Weights of a small transformer language model: no biases in attention or MLP.
Each number is 128 + 32 x the weight over its row's rms, rounded and kept within 0 to 255. Layers, rows and columns count from 0. Numbers have three digits each. The size before them is the row's rms in percent of the matrix's.

# q: layer 3 attention query, 128x160, rms 0.118, rows 26-63,89-127, columns 0-79
# k: layer 3 attention key, 64x160, rms 0.139, rows 25-63, columns 0-79
# v: layer 3 attention value, 64x160, rms 0.162, rows 0-15, columns 0-79
# o: layer 3 attention output (transposed), 128x160, rms 0.147, rows 0-15,64-78, columns 0-79
q89 119:131074197164115141114107124153108150133144101128098117203137129139119128130107087136091172113159133170104140100117078118154105075191169144146138127098110175213086132127105149092133088107112112093196147113105163108122110092107123160164127098
k25 116:131131112102099164084113162099195196075093162104118106147100138125097199101140083130112166086143108151120095122142226077180145109176132211144169122110123143128150135159110094123090134188143132136150163120091096127087121097131140131108140120
q26 092:116092075148076108088127095134091090131126152078116128132102088156056163108119122110046156098131097162123090180122083136128105131174018134145154101112123089118092145088136126151143115117151098105135120113136064148137103111126084113176123130
q90 113:100127197113147070155198142149085171195142120119159119142092126090133243108131132085121156149116121132157105161162111127143113119130204123098128038110129147072083144119118096129169080129107145129135103110096151218120136117150126092118119158
k26 111:155206173121075144130111116183092099133129131148133099123115144089099145096130145132161107095132141144146183101167102157165159095120133137079125135135137109117121154142108159129173098125076083077149057163141061089101137168099107102160184148
q27 090:180098111136078133119120122162078097194122069176073098124109105160145136103135198178128045123148128129152143137137134125167086199126075154086118116131172143146127131067105154146159101143135151161101149176153028115110147188112166131113133115
q91 117:117122149085164085110139127157116099105048154183088119147174082151190163122182155168168186182157130166098152108111131150142134134126092157201137109146142120080113126125107174097116132142141156178088129148136140105137120131171169135151146162
k27 104:129156125139070110100114071149095136152089130138133119140142073110115102119151090167146140120136111117192148121084180141161156114104130139102125123195144169134101127126137152103141159132135033103109124097102064083158196057142141167112065208
q28 091:112126137112118183118083088123102179156112069176139125151115172090115087076093169169137148124081130157120109163145133096077169160132155076163166154152112102166131159133116115173115132047159140113120112191171168136090125095094166130151092099
q92 112:145053102115115093118100069175128140135155140153117160181110134111124116156064097171092137075051109161097081099113103101082177144112151170197123126145129063094123091144122114130097159121124094071177095160146113153145075142169096143144092087
k28 105:123079177134131135081146099118096152151102090154110137144088095072183101152110147151168148160154093129149066134131110103123182110178068129138130117111088147173127114139122103168109103140100149135108183142214088127127128136120183170150079136
q29 084:176175067075172169178140078108156145142081154131171152130064111168103145120131181147074113065112030166109135111150152143157140206151147086079094135089172143140151122118109111144149104141120139147118153068175126147137094158129111128098130164
q93 113:092081125070114150085140067122137134102103197048149147022086100123107134167104113161135124164128104141144161198171095100137058123185139158111109119105137126187131131116131112135102120158147186183113106095121148148168085162142054103118113139
k29 110:163145105203187130163106167163111134141114195095133165109087142176074118167119167169178162097101144068121160117107160138093091081110197097162147146186118138182194114135174143122155165072136152137147132101146125141118130124133130144152107177
q30 092:153121106103103159133089086083105100131109166123103071068109092166139126093075101090096126158141110126104100111148098093161123117172151217108126156113064127135168015083026116113135038081138096145140111108114110177185155151091104180105140090
q94 107:129091084149094139117090093149109099182165117102170098077085112157042131146128112100136172140133071128077089148137153127072138128126163119178131140076130150084127066163073151104114138097107152154137132101056142116185145153155182127090159122
k30 100:113126099186142158151170082134090084159136089158117147179127143147107131113100115126116162112155208104142174072159115107101092082166162115100132144127105139160146093152117116115159129100152108136205180160196160091171111109148137184159130131
q31 081:159135126162106140141072142161194122152119154142135133124088123133153166136156144154100085145175133121155126136098130126151148117135138138104099146104139087139171093206165199137158182114162105107147148115148152128114127115171136156156164161
q95 112:173122125157106126083079121140125096118133188137120132106085083110163161113168134130160095111153145088138113188121124130189074206081108102170030150147144145129122113154146122123135079134128104148172137092104116117130121124170167181097144107
k31 107:138155112184135078110086100135169106181155060151099084083166119137149138114101173136078123098082122152141155135156151144171094111152139093143070121156090164149136082143083156119131115103181122106095105117122152061135099138134120149088064091
q32 091:128137142214077193036089166173130151141137141143142119150125105161132151123119067119128088147177164106119119128075127136157089139081119094158134118129137110107105134143116132093147151182073103122148112118103096190145155114132103118114112115
q96 115:060109084151086152125107156118150137133111121132167120165074119119128169096091056131178136151091220147099157137129119077093097143105079167100115096119112140064162064126147131081156169155165099103173041140165120125140213099097122124123131131
k32 112:140128159088129125095143171142129141205129103211074138180139105089142187145175095144165120194094180128160122162111114148118056113125100162161163165121152081090092107141112111153135157153111074122118111096161131166123104104174091102177172129
q33 095:103137145093135146093143157090103136134111167125126206159131163148137085108077137150111116091130132098098078168108124099143126108116208171119182063132134072148096140080137098084193149150160108122136178073151150080124149057053160121120180113
q97 115:125101159137171117094071151155174105086157157068111129123146146139092138137130128137110132099114100129108087184167110118160163107118146131135187135133068120167123123120089087173220154159130132142100132231118194073072115123133158122107157124
k33 107:170103084055089123161129107124166110095206137159145166106179133178142104153108114166076164150125156191069079157156127168110127069141190135103141106099132154137103125150103121116248124169079102123170135149166101107116142127088090126149087127
q34 090:126138121096182063079135150174085198143175149097111106141034171143124218114134123095086161159153108119181109140196111166159174100147086087174148117119120068161093208103169152149142139096138117130124142106161146143100138138158097061118129099
q98 113:141103145126139133156162167076067157040143172106096100114100150124162085128138150127154176150145083134117149131138159061165147148103137181108168119143151134171131117109151069135140060176129159136193079107110146107094111181089135091165094142
k34 108:152011127182092101103119127132098056114156145145155195173100124107148173075095102174111132158189137101082157178109061101119145101093164125138119167131160147114101155137117167073137186080181107110137129155118110141148097188090125137160131134
q35 087:069105133122144152129177140172115120117117149080194136123146142119087126142149158100136139113130107109126117166162091083162126101155099132121142194094145171097091112157194153120113157152114108138157115092089134080099146120114157180169120142
q99 119:115087103156161156124134120130145141176075148109156183168073126103147161126120146105084126087145161109134114109126077121089047101173146087099138140151154067123075148101114085135148192144151143161109081113059141063127176148088109204107106132
k35 113:126159155138183118105162105114080132146089206140115160063169147172141166121127099099126130070147107109106120110100085127107120138117144082134138139062123121137148101095092028205168121218123160116098087107122135117140108159088144038127147111
q36 084:089161106111101154174135126144126098164153092165138150129128061107128123103148139049085099133107172073131089085108096158183149122181191154131052159157167175079140140141142129089138133162095103148107129143119108123181150181109114116099099183
q100 111:112116082108189040068070140135069178058143154112152143149137169190132101094154112084141150141121090199067130107107096134131054149111128114096105117086194168112068153146106081111107109124110142113127119130143091104132091173150144121124076138
k36 107:084156128107114070117179172097120126075134119103056158146151132157100202107157174104083129116144039129056107137152126085086147143173116075093114132139161126099119160134129174100141131080099093163101098086070078113193122119188152208204111133
q37 090:164163148107172119091074162133135102085144099123174045149111190150177137135073173127162075121099130151170147141150126152146100134173051091200089160070136128141106125162139120216104157142117090169127128136132110124181160126199066133148149142
q101 111:074107159126125136114165137120114131120079102136201083164108154128175148126091154078121118105129080200150102145117104151110111105182095099104105136166092134101132081070088120197116108108131066104188132157131076164167128099136100139140142168
k37 108:118125102103110080060171148168145077113144154145187112130131155124076199167135144124086077096117140115143105075142121180064099129098132106077158130098105067060164163098122082129153119095140080107079109172148159100120122078131105102110084150
q38 090:124115154173125129083142067127078139102131151160146100099145132117213184119094113106108126157124117136145089143103166066159160124094159079099104125130105130167074184095117099079081147114105076165163094106094137157110096123109165114172124135
q102 115:114071093141120120104172066101082139081152130138083148118147123131165112061125136134141119131155137136137151113133126147137150150106240133120098220137155163120109118114103131144096175174169124125117070110122133108150185110108208130131192119
k38 105:031117096151130120037136112125068195127211109076137120183134131128116151145113124093109150155089095105120086132121140171178136142132053064091090159145164144164159097151126100141115140153094125066134144138130150128133159090161189068103123172
q39 098:147145144129126134107088121148172133130158107090024153171167146119158094215094137094116157168121171102185120143109176119117149113124097130115143194125078155112136105191139137151045139120080121159125127137125141144121112136158166136119121159
q103 106:183110162096128125186143137128192149109159112071084159154114124119137122104239120116127130150121161168160164120160106128122098096106150129116119120128126216046121185182140115135119098108151160146107123131082173106098143112176155124125085086
k39 102:095096164162131131162133143109114108134080123107117172172139101148175122131116142082148126168137189142101123081160154186100108141073172116118144148184150137091061122113145158122049129154116096116144111139060098123151108155133129156144202130
q40 094:124106129167113128135101162123113090136137169136066097117136146140132150148137097135165079108154150132092094135143070148117157086121119135146178086120124130100171162120096109059177123127099095127084100122097046170158113076186150121170097173
q104 119:129117161137179131135092135161093097198118149142152123122107111138093082080155134120165136167109129128146097112123103091099126189175095134182116202132183120205101152123126157100145106113046125107075107153121144141164160122138122165087104154
k40 113:112161171127180144205141117143175176201132097148144026137092196129120150088108088144119113097135134147114123105123087118136112123137183110127171137141127163173115108088092175166134154161117084109103161134049150165157113115140142141108152063
q41 086:146078069148146059120165087087131140122178113111151107124150143122139145149144126173140104053141126084136105102116092157125128142099095116079088139159084119116057148126088111131171082160142183111135105128136127135110186163132100130145071133
q105 115:108127112168132133098133158098138164065121124149141093120085113121120097163104173169140214138140135091125136114133102134102114113079130067141086108157110078127146077119151087100150129146123105081111056134127071158133144171128095120142159145
k41 108:093080090123086155096182121091150116122123139140084115084133112125127090123111201159110154116148095169150111133075092062131181125076094082140142153127188137124152131165132114147210041162118136106119145162127170119149089156081120171127154152
q42 092:119141114107152106116094091127145120123119078103127155157124222171116128135184129133100142110138044151149123140076140149146136141108177092145161077092100051110123122191133110136141104145144090142153117154115094136148168124211089113137132136
q106 117:144104135130112089126171108138210094148136094148102144182116133158139130211133152108089129129126124167182175105035126127148133158085161123136115150145117131136137075083065085128082110115060159092133126107108193092079174125114112089041078155
k42 107:138203074085147079121124059125134128158092095117137169161096060122108125130095100133052064159192149118182140168088103143112126129064144145184197149134141093091078100153095154131111139143146149169147136149108143112117170104128170104101097131
q43 090:112135177141175139042137155155168103066126139090128082118100080155184070109176172143107131147136058181082121110071123114145075123189165093173123047168094108092146094182080137100117152161135093118130170132138118125151123147133139137065137140
q107 103:152141117147131110105104142151121124121135115070098078101132106105129143132160154126151168119123094124134075048126092146140104110144114145138132093170088047099105172138099219158190155145186136158100109172144114096172101097138136105082136147
k43 100:129166146132125112134101111235168139105160114117102151110101104104142134123096106146182152141141147179061097128096088114114142115133105059099135124140137128126139118123104123130188175160119180091143134115132138112151208091126091113082171066
q44 099:199128146054152162138114054088125122120149156127154133156105065152092166098115088113184195128136078100160080070162147081131078131145144152185147068129166117094047129155128112089084147149123101133107157109109108125143203144102122121154141174
q108 119:147112121136138139126112087090129096158122116118099131055121116142178110157121078066211124089110076109157126077147137142105183127135091138132165091109141135126124122131152163127131084060138117127089110066147092177133119152153161145119139127
k44 107:104121103124140137202163121149105156095182110163074118137144141150102189126071138101177168138142167148180137092113155121160159154076159133130127123131166144106146186107148123077103142085200155107081164150152159154174078169168094130081084118
q45 088:046154074100141144096141126141121145164128148160186136150142146090172113177126130129139154125094133105128099148092148111155185149105165130141116123095162116149207106218202159150123074148124184135147107151095108113118114093179188144157119124
q109 117:121114087138171210146158084163142100149170126161145126086121136122126143141165090148104140082142105162150128144088159132141166150163104133085117160196107138142114076181158100132166091121168159089146105150110158116110150131164139104112177158
k45 114:123211130113119173118109101124056130098134115117131158170105179065138141179112107111047128126071108144143134111141164120084085128066156116105124087159136130169099136128116126148112148114125163126156103094126132156137103198141085149160116138
q46 082:125142160090119116114072154104135166132177138191151081117111138171179157130105168123149118122168087091119105138149174153156152138107146149080147096126116177136147166077116164136145154125136099161144114168159131167116101085077097117156084163
q110 120:131140202110148115128126209101084109108143105154169103123120110100103157154110111139104102108174089132103170086135114112108169143191127173176138151110158130099147103079167187111138160052139109141136100158113137131146122141124147082130089116
k46 115:154146152088105085115171089062108181131069082120170121082082081112135150109165125132147159169156141162083160095142071159120142129142104142164236076074181162129176132139118096106149130103180169100155076139066137173079128153175177101140086151
q47 093:110097099143124183067093163130106089158144165115180113089106127092119103122113125082184194168165140097093144128185080137095104130113136095143199139111097159084110109112144160134127073111124160180103130137094134109111107160117154095109045079
q111 117:139109097123142096130130142098140099120111090117084112139146154137111144098121144109101124151201106157148073187172118126131038160128141218130113145158079069110158079154160103156122201143132134089072125132119084147095123112162137124127093105
k47 112:123144025092090112134116132115163098123150161150144149135103103117122125123119086104153120198104081086163137139134123080087131111108135149080129134141101099150072187161193198121147120124135093140110150140127098114134136155115140064089125045
q48 093:131155129101123103127125125156151177103082186117118106184085127211153095148171099078198133131168097063169119115118158065126078120105206114132111141088097079128063126116163149110152133061124101153141149147148182145155139143130101161130132127
q112 113:146191123118112100133165163131119104063072128094101099127090140192124092112084151178103116164136136135073121118160140103105114098178088120139111133074145175112149127170155099130127190169148119041155173155129145153147136153096138173111136145
k48 106:167133162112096127089144147122158177126095138062174110115147120149123155185152147112179099138094189159166124140148154056099124126155103092145092188088159188118156130115137192114123181150095133117110142156123122167162149174164160141090140186
q49 088:076173144099129119202156105102136163169124111142114115167083138129118075092110091063119129154100196121142125093174144130143125086183087154079151125092124122075106200137054123109105131138156080144095145115122110117095097086152132116106144121
q113 115:117163135130081152143159107125132172143076106168126121154129113168114155137120134108196099195153120099152124149117094147169169124143146129110097118114140097183132145128164091172139167224132112121137154137166172101131014137105075216142164127
k49 110:128168118136164107180118145101126173174155211164159172067158095172116189133157112103207084132100173179122126206134185160118147122108146104143094140148108128147097125173129108089165083176091071156144115171120148146147095126093077161121082137
q50 085:201178156175150105147102061118203117097107191125124142144088139104087130086142151148199135159160112108160156183095190158136111122145155158131134066176097111139073134078126079192192134147147170128156155117098127117118140133143102157086186122
q114 124:161117073090098080153114126123112169135070153136179153136101132041074146103119159099171111122149124112128148147122192119116138100161166147108171127145084115213087176091117175157120150112134078094151146139116096120114110080112146152112103168
k50 116:114136078138092141144160138111143153138105170129131100164102120064100164139113206128153101110173220127084135149129148160117117109187120152107100114178130133162088110117136104174112157053142121077103124188090105110116151143140140101138107100
q51 092:119120155126151083188117092103084093199117132110122129133133108145094131098131101191107060086121111159129150133094135110197128132082150138153124150118103100103201101135081120143125184149126132159138112196204124127163140174125091117193119055
q115 113:191108172135102178101089165156147097151101096132082098068155156061129124144122070157096161148177082147135177075154130119138078128102140117088124160151148157162150141156140102185102160146078122085167158117132144127154106138115079163146117120
k51 106:164070080148145150163128164132147106082107075105104117068081103117114179100124136144103037101090099173059163124081203188121174085147095163157100134101134122165117173112025140137117106151063137117168177101117162155174107122103144093158127129
q52 093:160143118119096117156068128135129153156143144075089112191160169162164110089204089136137093085154141158151152107155162164061192070081082147092133084139119060066148128125112132149151112119130121149141120088160120172138102085139066109096129083
q116 120:134151077134140128099138108132092137198113174141191157122102200172168172116070145049074168140108159118123098169163152132126133117089080125112138135075118137101099164102142163090219121110123184099134098114149165135130162114083118149166100106
k52 107:135105149153056141132098113191127161125115113130111062090088143109181114133089127076110157085122151184193115088149107114087119159147106134075101126134136132084145063132104192093112152143150123131147120073165179118109122117148127078172092104
q53 094:126167085151161110150176098128120201102062088106081137164119126107116056087135087108080079091121127142089144131152159134145104130125138182131119136187154080101119140125146108117165107098124161110115137115101120143116151140176091152127146116
q117 106:112146130061120202068130149104150124178114158061083122146088092150157093114150131150135103128163196109080130158142093174134137103141171201100081168205182153088156164121127101080110123103144154123109157131104187171161130107139115132191118067
k53 101:083105202085106126099147134124115116143137097081107176121130111140140085129107086112169094132102093102144183144136098099099139115145214135072049138156090170120116137118178132120098132177148154105157069166052125118197146152138103100163086105
q54 089:131117111095201099096119131134114139119109132081113083100093096157095139139096140159114183163133096129112124123115119105089193120121102064156134084147173063127176166120139085104137151092077112169134147144123096192143136166092140116103093111
q118 119:126132136144179047055132046098101063156127114119076128140080098142162166124093123128096137155153098154108171106125083169077149095088118112073115204155105120145122112136115120120133107103139056146071119092117127162091095077101095116138115127
k54 110:084165078127154106123067129148142105110183127120114154115081096133146122126084153193147113174116051150189197096150164115097137109146152183084096166101186132180138077136150069120130120132150069136140154147143172107129158115067095104143105163
q55 097:146133178166143148173096112160115110083177116098137164126133084152097175054184099171080133107091080132131140112109149138071140095181090105126089096116126137057190139184098103087100160094132151104092109145135103133112097143118064094090103149
q119 112:129159120126117138149129127094098097166154147117103105154102090093113161104114075154060182047085166063138121114069151148171146128165101105105137107156145136124149092099169099076126181092096116083111157130137103091102129151155137148121157025
k55 101:153114173132120169144100081152083085149124145142117191116120122149134183168183090141194162110115103075104117141136129147132143128137153150120113090143140094134097117159116109119066086111091112163156129103197121123084054156171126112066138130
q56 084:109226116133121125082148118136099148158161118137176171126155158195119141119169071165131106182133110088114044120092151108152097094144165101164127102129162162137106155116151173097121179087096118171151155156135132134102160080099114139113164169
q120 117:138168146150074163105123084069118085129111139092168133082131231206129071064173104163110112124116131136137119144127188164187103117124139124137197138138105162110107069106146145154167178134126139142177095107125123143113083153158087167125069127
k56 108:156128155191109159105164113115196100145129163173167153170047111185126136123087148177147108113119088094141086136076096121125181104169121138119158101069089156070149111097141122096086137140115175208072120086088156116143130069134132127096101152
q57 096:130133180119112057136172147190138102151140126152115131084126095132169085132136062174121117119133150122087123111141140142175137097157144157141113100124141106115151173167121147112144133187096078098104163149105131158072112136032105137141107171
q121 117:139114143071166086078134163149176072146097124125152041104146126138141095121159065078065097196070074146156170126109119107128129134168150113109099137100088148136093148137167112144089192133129132098123168133123163106132142120087122117110151156
k57 112:132123139112066088084132137117161138152183043053150139109131117155139105043060109098163178134130137095088142149092185152150124120143178163124131153147144078107033122105173089117138131148095105117092100116174202166140089101119161128181147180
q58 094:077141146130097110113134161107118130101139098143125158121126070137143136149114150120138121116132110116123110087134085113087215219141179155094109095209147172174127149172187117132097067152122175175147128160132100142173150186182147081139052084
q122 120:180155173103139060121115144072141114158150129113107134170149088064142150114123091150170119080094201114093153174152159122090161157127124143160136138132154209127155127150149082170190101181175118142198149111126163075137165151131113124148144173
k58 109:149170111104064092137160149120139095143125142152100119146153083183163112135134176092159150122148172092168121145091112151147196105090180129115094127139134166184137158127117144050108080152085125123107132090154090116117099169107130162142129054
q59 097:140113208173147115103129172136136142146138105064099146118178164105100135166151058131165109159142152062131110106142136112140115125138119072116124128098101134123156120172055107116117133116083104160076164164116145107140127070122100115161163207
q123 112:109136131138176166141154163107180149175107077126164166094121200114116132098183110154113120163045122102071121147112139111170169138091127111120106132076137149178120156171163075133131106098085116173093129104098111124165094136093124101138117131
k59 107:130054121150114118155107176157205142180075154097146115080080142115131144109086118151133156133098148072123117150158141127134181149143127075112136122181164148075136110158148188148119079107134069121141105105176132149139133134090083115180160146
q60 094:127168164073175113176108140071194124156173051154137098136090158119099102143144150102163140106142115133167127135151174114159134147140135116106108173116120157136141079196117138097080111153145137161142123132116107107173104125096088115107141102
q124 114:135138144109133128160131110106056103152159081119114128098144118135110100132104112108126071100116119169113071128172116143157122152128156126176101125126148131073103062115055072113164142178095118104106090062082110099204124133128126112140143110
k60 108:091165174168123101096093096082076138140115153103124118202134138183131167156152152163099118134135127128207126149182166136187082143103148178093099095152123173122141170111153141108255139125162152127127168055166148122182153128085153132117117150
q61 085:138141129136177061177153190115099099147119154104106162094164150100166093166122092132115176108089115129162180083133134154100099103126142124164138081197142126115127138144068136122198132075052135145138141094115122117157117183143166124143157175
q125 118:173132142125145112196151156182139140170122169114126124124121158146114129151129131185118112139140093160164128150171143120119095113114168160167119115158158105084156117117121128183197121080121078207112086166132139127133150122152159211191152156
k61 108:136164123121110117140143150158169174166128074139136208119152143152203124182077135181146157136181088082167139094145137165190102143180116136197123130123164082133129118099121168129176101131084143160131103134057099135138165149117114130100150127
q62 099:122140129083167080125066117101153119094085125090046147110145153086085145125068142124124106126111147108155068145097033149122092161099110112124143092124160135140115131207103128129125126099124103117145182093121125148102156134147205106070165141
q126 112:133110160133123091154104111069146114163145097110112115099140129176120137170161102156165189084134074133090122164106109093154122123114126153114150142117074183165112193144111081118164163087207127059084155092153062178114140153114163114073151112
k62 110:139161094164145114165136133170218117096134074123130124127154188137082141148150124099133158150105089148106173125155140120187155149190171134120155136127078140148184164082133134103094171144110123124100143093188187089102184156129122169132164149
q63 092:168131174156094106098127126153103127112107132114152163099143156109095182135170124186098181154157210109196139151154090116192097129091094108190127164120113114172098141114084071095107118171133137147138162156120128178117140161161129140168103135
q127 117:134154165149133166127071099149156147106111135105110095122092151165128162091094151167124147091180192155184126107158166153149132155094129161086158163133155102170116181143128151106135104163134106208172166142120160207160114165162116070103135116
k63 106:144067115098134104147086089197116115118145159116112125155153140168119080141180096091138125149142168182148114139141147127141132130160101097126048107154072068142116079079115122103114101086076080106136159131074136130127107199090117069119111148
v0 102:097167102117147114144081136150154102139118153139086071169113187116158139123156104122163118108120127133173119131101123163153142104120185084119126156065173136134072123094112193161135093132170165106174074096098100100175115116117211112142122161
o0 079:145163125108104137112153136120061090151170169124086147143117053177049093183147176155126092137145128147172096124130108154107148091168125138139117132134157078131137109140108093105108219164107118184070138081097131108087116175141123119148141118
o64 120:086096133121133136155109151183191137106118114174100115144155206094175095136103128115109145094100104104169166115131117131160142100101210093099127149132134171099094096062130142139160050117183115076182123109095095108160098121129139136124075098
v1 097:101116089125087151150155130131138140127145113117147179125081159116142126132107102185077107137119100149153147132115177052162103169183111107154184100184180136057127138098090099142078100116178096080087165138143096086112097121099170129133151133
o1 080:139146153181100121155126171150131133184075148105097136124175158188151161143166144071116167125111192157107106131152167148129131123103133122132125135107095125146124076124171129126029107153041155165167161161177156134118139070154097115098042108
o65 116:066107079110154120126136191087148094107201110140172169134122153092115119172120131198141043157113081112164145147133150123148088138116116114133118124176153181097118160142089146123154118122187172113077108132118093086150122179119140163123180132
v2 097:095119122134126131094138122117123139113134159125163139173146154147105125060116102156120213095171193156125105140107114146090088131135113126054123096152097135150111134159125131162110135095106156198080130135114187075066102112116122160162126103
o2 071:164207135108105153168158156052133104115126083108119111055108108159125119126151171098111120145121051124138120115195105089137160129211116117157084114096142084090193157126083086204132145114149098082158119100143087178186200133080114082114147184
o66 116:135080146125152123063136130170127183115147217121137158172171165135119122111119131153108166089149154140061110129086101140069090137104131130063114122128163190132083119115153121109101171058083157112086087114111171057079079120111127152143131123
v3 108:139144179121107160133120124118132110113081119192180107115144108090166179123104142130109147131147091095088101176134117126162106053063139109122119186084118137112144106121143186188151122095068140165072185149071191107150196181105137123127086138
o3 077:062127130133174139109163110155163135115161145093124142133065140158109136116138116152128097069138175119133121131110158183132137183124152111146061121087121074133146107095085107106148183126117094118190172077172096125124105119147101073162120136
o67 126:146159126093110133131094112145117104086087116139125107129177128118172168133109162123133163167079119112126104116150147102129091051106102087144139135147084201090133119146173169195139126114102117160058128141078155125107184106099158105103115113
v4 101:186181087088144191108137125130126123131073171112103116085147096134127129183124118128101153144165094163133085101108112124199143144184118156107144159176136098134122120160165133145109160163133138160184131167129118188131069077071141137173142124
o4 080:087119150156110073107078119140143185094112165176151159109127144182113125106082131107124129081085112090139083188140171124098138098121118154126123080117153165112131157198151115164119076109158124147124108136111119092084146139108106124085108160
o68 116:142104169094158166108179192127097098167110135131140125117134094118159081153198156142117118142147128123093130072148104145217132160118090103135152195178150105106127115124136092107123182148118138122152127121104117172167054115092146111170172131
v5 094:133151098113081159135152137208071164144156158144201109156152186135192142128081105113133099108114122093132118167069151208072144104165139141121155076135108128166136122114167133158140108115111138075077179088155072156136063099054144131118127114
o5 072:114083113101158119106120072097129106156180112077061150097123097122099101121137160150102125112150165088096151144143150092156068160041075084123112177096133187095127138172193139111142184119119065097172149160133135103146164126176063094103105114
o69 116:130159126116081152175134130115105122126148146128166078123099139130175165089126139114120154142104131099154144100132133214087150124162152136173176060084171097129114127128100151118153109097100211096094145136153110168141098154098162190168147103
v6 096:168109106102129119147153161138136123147120079095180177116155106087160122120188114059088156183180196120140112236094126086081128170187157093128169090132195088148131101077100151096127074164135079109122100106119124084165118124090097100109100158
o6 076:099166168160117140131101076137122133110092113139125088147080157129100145134122137103168163107109089082091152066174125103146117079150102112120081133189142119142115152113162128150145127043171107131162133137159099145082136141146167146098130073
o70 117:149083087093109124181164194140144137130150097101151152117150115076163099101158117152064120175153142169150115210136134157084151200095115129137179110092154154154144106103081132116124130183094098103068117095121144067176159136138148100135150129
v7 106:178141117144119135079119150158100151109123149119110189139156176091107115104131109163131134137179136110189126151113105115097140177150162093087102098088134163112201103161098125159086131119090108128157146142155113136130097202160138086143191156
o7 080:113157195134147116212136127081057113127131116121188145159138088169171172148112144066077107107118146142133102061189106127177101133121121107158107155113160101194138170107176162136128129132133153130084107138127188094150117124143154145064136085
o71 122:170141115137132135074127153197181154161107150099118108104112152147114092128139135150145126177172129150206137179075118081079144147188137123080096115104129172095138123145101123135124129165154074105177154149093123140111096172143151076134135194
v8 101:178120118050104138176142094076093143132115123104139026120116090203091123108132144121141120127112088096118147081106114124089118110092111132153144117110101108149134078116083126124067125132160141109115071154221099150092138139068119140124170130
o8 073:094184170155170123096134156182137158129121129146133165159155113146139043118102137130138141134120126112183100157109087176124159119144105098093107126105174148140143148152141155103185152113044114156151103167047146120095127098166121128129140095
o72 121:140110076094114072144114117109061152157136150100102088144097141120128170143166090116130109156133121127114186060173150117097115116117123162121134163214074097157117072091114117097039140120192087100108123097139091121169100174073099131135096160
v9 102:084092086151138123170120098163103127163154186052118077131114164092116099106176169100163137107167128147064078110128151172144128154162166123185119060134172166055144131141126142117103131197086085162123152125108157152129137197092142136138091216
o9 073:117088179113140121094083166133114137141093118132172154113154092128151159157132077129068118130109116078180140157142127097104104119079156160130218135094094094155129186142097094143094168137192132098166116120150152123135134048203090147173137071
o73 118:086103098095121154163188079136124112133139140107116107158104167055159101093153154128130125157152165154084082089147120167184102120144120147184092087130205121088104106115111143139103094167067107165141127134132138162079144165101185142071099192
v10 101:120095110091127139147140138153118127158145070147090148104135128104113141119176119131120143112129122160161186151146115111131156139096112128084140192069087180077155156127127131147094142136066160175137121106140118139058082116042133148134090120
o10 079:135139101117130121088159101131143126113126133093133095123157128184140145164124165177082098154100145112166078109126161109165126137143080115187051115162133095115177164130107101157131117079166112126150095190159142082183107120174163109106175135
o74 117:142098143128162095116151116134140091131134076145127170101080166086160117060126118100152141129168099111159169141141117168119147154089150167088141131063122138106095103091148144130118121117088111163106106069142098140073078125038096157159091107
v11 104:153126124125113109111081169152114091107116089149156146136092144130075131106104157146098074139125127124124116098119135103184186136123069083136083154179124124087090131149162135125182140192127158142101103125152129159063089147242179163120204115
o11 081:094105113117093168135210156147124180123119148141122113151181144161133082119116160125168176119139129157146156217147105176150172142146138131124139161093136150111193156131115110162149067158116167124113143107077139128110144131055141050168113161
o75 123:127135145117158075111094124153125071098111106143196184129117138073087126120135100118098092124110139127145053031124138120173147134176130148121108084193141131149102112121142160133120160174161124136103122162108156144058107145200138204136149126
v12 102:154096137128121109091176152115162149140109174161144139130108145162141134137142139124135170148124079171125146108118147134137170119102167128165086135134113053126129074161147135148116185069115042079173156116134115104159072137174074123110156105
o12 077:104136064104103083144128127095120092158135081146100101139135153142110121112163122130105122116115134079129148182140118112138147134189120132081137093147149107113078141093088161129136040166146136164097107121185186153085150080042206080167122126
o76 123:146161136158132163114201117087106124097112217133127194109121146107142112171113130118116135150125109146140089103156184122051155091056146129156122122114116080150120101148156144117169139073156073093143117135111102109176067180208074163111145105
v13 101:142175102125118148150137106117100131138139121140158178178133138092181112144107159060169132107104155124128144152130109088198143059157116143125136185094154148111112087161069145132092156159150121138145153182124145112102120110092072071116156147
o13 088:136109129141118117071162106163036125146118146127119114126121148154127134088131175118155158092121095142114088145169161179080150147136192094158106141083140107100227200100104121128146135107141150161073134128093085096149093137121150157143151145
o77 116:133145104128133152194113100110151123122129147155151152135152100131161141099076122114141083122120108161121164150107142094136144044109097150148123139117136181159080086118074136085125130162127103098104156157139137143130153106129104082136112158
v14 103:148061093181132089141125152093100109111130111193176131172110153123132141161125079071138138164132107131131105071122135120147145122146160100171098114094174136177086121112145144129165115189042148122124116149144154090115127056099122146117124136
o14 076:147107168075126152136139074152124169159164129112113137075168113114104081049128124090123138101099107091085191087108090163123087147116145124081153178112122099061154095113142063097141108116182069141141136131102181146120090169155120134117153074
o78 123:099089079163145102128140139103164110122113123164130123143132092132115120160135110126117131144144069188122098117121172168151132132131141118191121080082155160129120175149139141176085079170088169108130141140133107119156129076063091151124093146
v15 102:083114104089125167104175156155082119167204121108124145136148064105116094164163111105179114138156124129131102115092135144159081110102069078184126147091159216151120108151153146110126105129145133154090101160146083119114181147201086132089146094
o15 079:146122152138157128166129122143164107109107134158129144214158186166127092121142155147121116127123088161120184114148179073119159184193132089071106084137128091073140142069132088152188165090090183150184139128102158126155107081105146096141097170